Each number is 500 + 50 x the weight over its row's rms, rounded and kept within 0 to 999. Layers, rows and columns count from 0. Numbers have three digits each. The size before them is the row's rms in percent of the matrix's.

# down: layer 6 MLP down (transposed), 1280x320, rms 0.053, rows 1200-1216, columns 80-159
# up: layer 6 MLP up, 1280x320, rms 0.0474, rows 1201-1216, columns 80-159
down1200 102:518566482489476550491557616480484534477499396467554397480467450525460525621586457476507526538553541583487456478513462481583458453513565549514435530521522547520502448468483584475533507484487504471588432483464470380540497434504423508441512442
up1201 096:533514563461430506481426419523490477491515502439503496492470461470521465483516435522540458517558597427540558465606539547553504561530528520522481482460455435541468494612467497453540439548427606551459552578386561522478502527441526535430545406
down1201 096:556567509525480548569546462558450507498516515523525579543519645492630464525524431439562484535522435453499544435523546520357449501485508528534488498579434596504473495544480440508492592431494514521494547525486519496464464445475452544455430428
up1202 105:414494552514471441429440567492465378570529592446440478487518548545470545546453498406500483520560503536516498430555474529398438549453481553584469508560503569468489512484567484545477556458501582517437482451426535455529548506508457446436366459
down1202 105:510576523508533532523521501564520548580462454438494531491491490500565617455403480532472463595455496498552462516551570540513518516495532487507451548586547484589491613549474457449470551512456511545475519592445477512478410508527460507461595530
up1203 106:530523431557451472537502516447486413414507596501562506460465390524504472467402577558475545528517539535456560496510510552544472554526490503578434446531516414561457485419483527581467569505609569490534486480401574430454545537502517571526465446
down1203 105:521623433503531491569491509549480523550477514512528489439398440539424449464503549478582513552518484441489517607520542565561494564574485476512477533493498417557478529566432598503428534531567570423585442553536569519425393530489570599586437454
up1204 099:565510537525467539556566468469478513574439428503514480461517496421506509481441467591472503483391484452496501596564468511499516467525500501421492465515541458511571513327483506418552519578564495530405443485489547542509493566494579526478575462
down1204 103:553530475558509550548597456515449542550558455400503496541564558509593454511533379475544452446448455577551461546522395534395385417562553447488552567504510562505518435491561431525479517473475560439533500480591442487578495510457533437504528438
up1205 095:441384488456487559495446422509528533352478542602550493474542550421510551537501487477507522436451512497554466484521497463521530501478485449447454451490542555483485495474616508415555463518498449485354596479594490518477487502464522438569429530
down1205 085:483471433439468606441471470501532424504511499452450549511502476524612464490493564570505538538473496516461435492574539453436462552463515509503433481570449464484560461457394537476581535516525487530569565460520509495456552531544551504467443439
up1206 099:440459519512503428533531549497440514555447498416484466454531512558448545600570436543508475566452591411463466363526501588439510500495456541446561517514467530471461390524518469558459603491437414409436454527412470532509424569524539565445482582
down1206 105:535530533530479546494490629502559529460508463419489433523477520501469505486534536576478467528516424416480578534436523490521522462583556440470444519437516501522516572467512593592539455434465406535476536544549490435564491567470522428470451590
up1207 103:422476542410496470564474415506566513487508431500467409455479444436494475486473427562439429417502548438487487412507469565542453470524501452459524504572557502458522539525556511393518472495493443512478470510474546473560443553602544473452508540
down1207 102:485517484478467468539549435517489510417548389500608498373446435493342480513509419436508469441540482483505478463468448543452447494641451460485543428514510535442480530560534566477499449515511454403576479490508513499529489525460564514442548528
up1208 100:454495462442541544446517451469464541499464488454474490516545529506494520493492524539519486541440477409458477439461520504516585585448493554527472462536439558487531485557555519476508506540467466513432627531493460422444550501468575473464490563
down1208 105:478531534470477514462510441457499594472545469525587501508496498490568469544502513483461535394498427445464514495515411442560547550519461551563495528487436611424513454530476572515490474497531452485488468485497485550498527465562514550572493512
up1209 097:520494527532485485438498518541511543537532488449559532465545579382587519459484507458462495498441492436585464449502537420460350433486484505529515464526537574519556486475522513522475521434533537538524542385492503518421394487463455568518527507
down1209 070:493413467463537457457493527420558542565461431478480550475525517516622476558423453480520511495469487492524451456522533557502487523536526470426488530533521432491451443517535479403524543453413495536487530443531469434466527466555490431542521493
up1210 105:604398563428573547368462478572539455462500465445535464521475483489453489593493600481477483441457499600538458454560525526541391508483591532468436501477518501360550399458514534531527500558522476546490582441464502566515472518451414443468492503
down1210 102:453475513458535596450519463537486444481500438558464555516495564585482406505412487448512471578528532492495434475480574502477459467475576586442531451516502556542576452535509546519486502482494564524494517417552439479426479366551503462471508572
up1211 097:513511435564528590553517452484423487477545464485423509446481577493459469450401559483489463493560585533510521543439538549550501476490530508462485423561571539484541438485566496543549449508530573501429535482473481424493453413552459451469439488
down1211 098:487531464538469426534484402498439521479570523491534485527514467520371499472602465522533513577538456489474543550473440565615536541493513543392564547476545458477479499492388441526540484505484509490444537571525476485512501529505491518617466518
up1212 098:541461525460516494537435519416572553470485566429480518472639420487417430530443445559533470560560538449491501434586470527410437490460543543474544423469541473518449499524539439491532535518484478485524533438469503496504518451534498477493490485
down1212 115:551480540570459495495524460470523491514482502537478478537534502424515490463447502508445513515506485571512449449477544399535499511407473479530565480538546503516493546551479421470574487457497501505545458595498484477502533461426453435480521575
up1213 096:579385485364511556480473486545585502500542505433421451545515526486469543519424610515522423556528544511490552483491566552601420529466406493459550388496441563491476535494585459551609535479555572502502448442519535505477523582519522560497569500
down1213 102:427499509479530494512442511486491456483591479529586486513484511531478469490537486466590445508472562482431582544465451499449512613459458545499436489414486552462565521556541524546483531479571474445488471534528418456481515460550516546554438537
up1214 102:421454535492586515517457563482432546552461488498541572595584438539485577495504517423632455433517410422424555433499498488488543559521529539464584610465446513490554529533541508488474555500497481481448463540496519493560537493398492468435559474
down1214 098:396549528489466478481516546560464414497418550480534463479519488520505490534522606484459558535468435554443435640512453510529513499544450494431495507525575430587525486430489423494565567451528561506508503533562466504433442578411500484475495477
up1215 099:526501498445545553479468482520500491484451519511513534401499519533524653480487604498603469416487599477584554469543526488441500549631498609561516520514485371495466521505449491470585563435568513462510598504496486562575657449521564546531484497
down1215 095:453543461501492512539416540499496516476401427504556500506515483525524564618457520525561501533486499485541509516500416556486450566533577574518570474465445454538431551447455402508553516445441455386524488634508408555567443474536441570418506485
up1216 091:589484395446520516519461536456505506481442526436493450450471590533447463423545487630580402510555385424537474497510464475501427500509459493489517501508491497463462545444462467466469515473471519498491531464501539475550602453599456461469511528
down1216 095:593473531546464531431503546534452508373453378555466582481522492553575541563547492519493547498498512424481542502512462559507551484546409504518573514511583478438490524482516456569540436476525482446514453529458614547498445448480477564447485460